{"norm": "rmsnorm", "lr_head": 0.0104, "decay_fraction": 0.828, "z_loss": 1e-05, "train_tokens": 112000000}
Each number is 500 + 40 x the weight over its row's rms, rounded and kept within 0 to 999. Layers, rows and columns count from 0. Numbers have three digits each. The size before them is the row's rms in percent of the matrix's.

# layer 7 MLP down, 160x448, rms 0.174, rows 145-159, columns 224-335
102:494447487533466542508514526524577480521474496494507574539488479447514484480550520513406493440462507502473508487433488537484515488482511444531420506540480475507457494510505498481546463469504464484495578463436482523450477545409512479539569561505500463456476552492476513517551514503501420486560509544510418407579571498556507469516488426452
094:493467482502526448498524461549535487519567501473519541488591474505481477529488480515466503462511441543442483513506516502492576498497584538462511527504501476502496436531482559533508468584457515511537540480479408463464484532502553471547561540441500507544487496548500519516520489466492495513583541429443514475461463468522522500478500522523
100:528454533492555496424534467448468384487506548455513492504527476448498452577546497480482554434521542521497543467473474555475502449486546441549513451507475513471510530481496489523532486463507505473454537604517562442470486396581503550528526557544513460481491501524513468460535553440526600546499436521484500497515536461530499462495465566580
100:490476563576515523497507518527496543493513559489502548519500442510541566565481520458370528529510572476525470423423479504475466514501478567532493456617611521499490503533433513473513477520598549489533452547513520560411545439535470546577493500501526472543585508501498503528552504470440446463464449512506467458530452509420511514567515439446
105:502550457522552459583526496527478529516558461539465500531482485517471542525436494538578519541421545530448525367548507460488567544539533509482440470480498443505471542493469488500526520470512462529444496551446455462517507535479464479494533497504446542532528496463495443496530444531516483474499505556523481503559364454530522481441499522574
100:535460506440551462520531436518513500467459508527520468430425453502504477522512521592514589518464537495515494540495443492523520457510507480480495485497500512465560572416517463489515486476497489561505490534428522550520488528449464439462474508453505470471528414493499499501495521490492565452513496456457499481522469526533423494466469540509
107:448533559472448486479508492562566506454583479392515474512462510477429471424497518467429461531418467530500573468487477424488488457567462517525551525511452499480473468467533503494538463412469516536518516445542515455549458529527445478540520545497480429482490527531487453513482509467484514520456504536561511547372505526500488459429534519487
106:504536467503518437605496483541449450516574470439487489489451369459469523468483464440440477455436508479531515495500478444478481523472487563526500439503445492511502481490463500507523509486547444484471485491506520478447425577426484416487424476511480447468488467477474485551454514535451528482485542549484488499459457483501508463441461475552
094:563474493517539409513537502508521506456567491529468428485500484469457555572446458485469495513517516556505527555443475475485542581489537499409476485557400548549450554544508563494475472499542484558529449522569460565500498455554570464604444448483490539490521561463411445507526504464487457520517501517525472546469493524458582496555474525506
103:476497529502481496434502508519485470490491502478564470491517538560515492529478529516444524469401504498546427545558493443536390550502470427477552532441540560487525537516475451473581453535509496482539458483501516428560477512510442537507403492548556514527430457527348524459508548506463486420448499480533488487423440414429436439453443543551
096:424532529480468579539511476428494445453501478532499471512519488493499519560447547584450496507496527548445513514471531521422502588533475479549535425500420479533479477507482473532528459475513488505456484546442494542440457478534465529514475500459502538497497498424512494529541415530492517463496439546501454507473458498507422466556511513530
102:482501577493470522411433511445428430467387433431563470489538425517458484442461431544475495498508464520472545458515530476507459515477459551449492553491447489461523579559538475496463511525507505504485515438508481497487490530546445445483474503482483510571467502548519530435492551493495525458488533583503455489556564586515424494473488545577
101:486516518530464469488502547487482492473508548503477436483561536509499507537486496542473514570534495468616549563485374465608456469446556517503569481449432575573464468455512531515481523505455504509523528470508485511517525512499461429563493548507537546459483547541501554549611573531379474463453466448508470551432432537576498502452527466544
097:476450477533565532476465548515534545517481470487473487458430490535504504517531491546457459472465457497480515565531623482506526510489519581513418457478467421485548434450602458526529483505511593523445499484507496542525513484522578551458542451493484503509470445571464479450492520548567481455484423479538535490559448476490499458474510507529
098:507576497602497569494443454495473516513529405394467495535474484463504486550568494434487540524538511489529445509491497545485423484454538464457491477509522463532476521466532517504564480501455540523509440527524529531490495472468485502519509499507568548522477586609513465501475487501515518472500502527518539568429518510484473503514416505528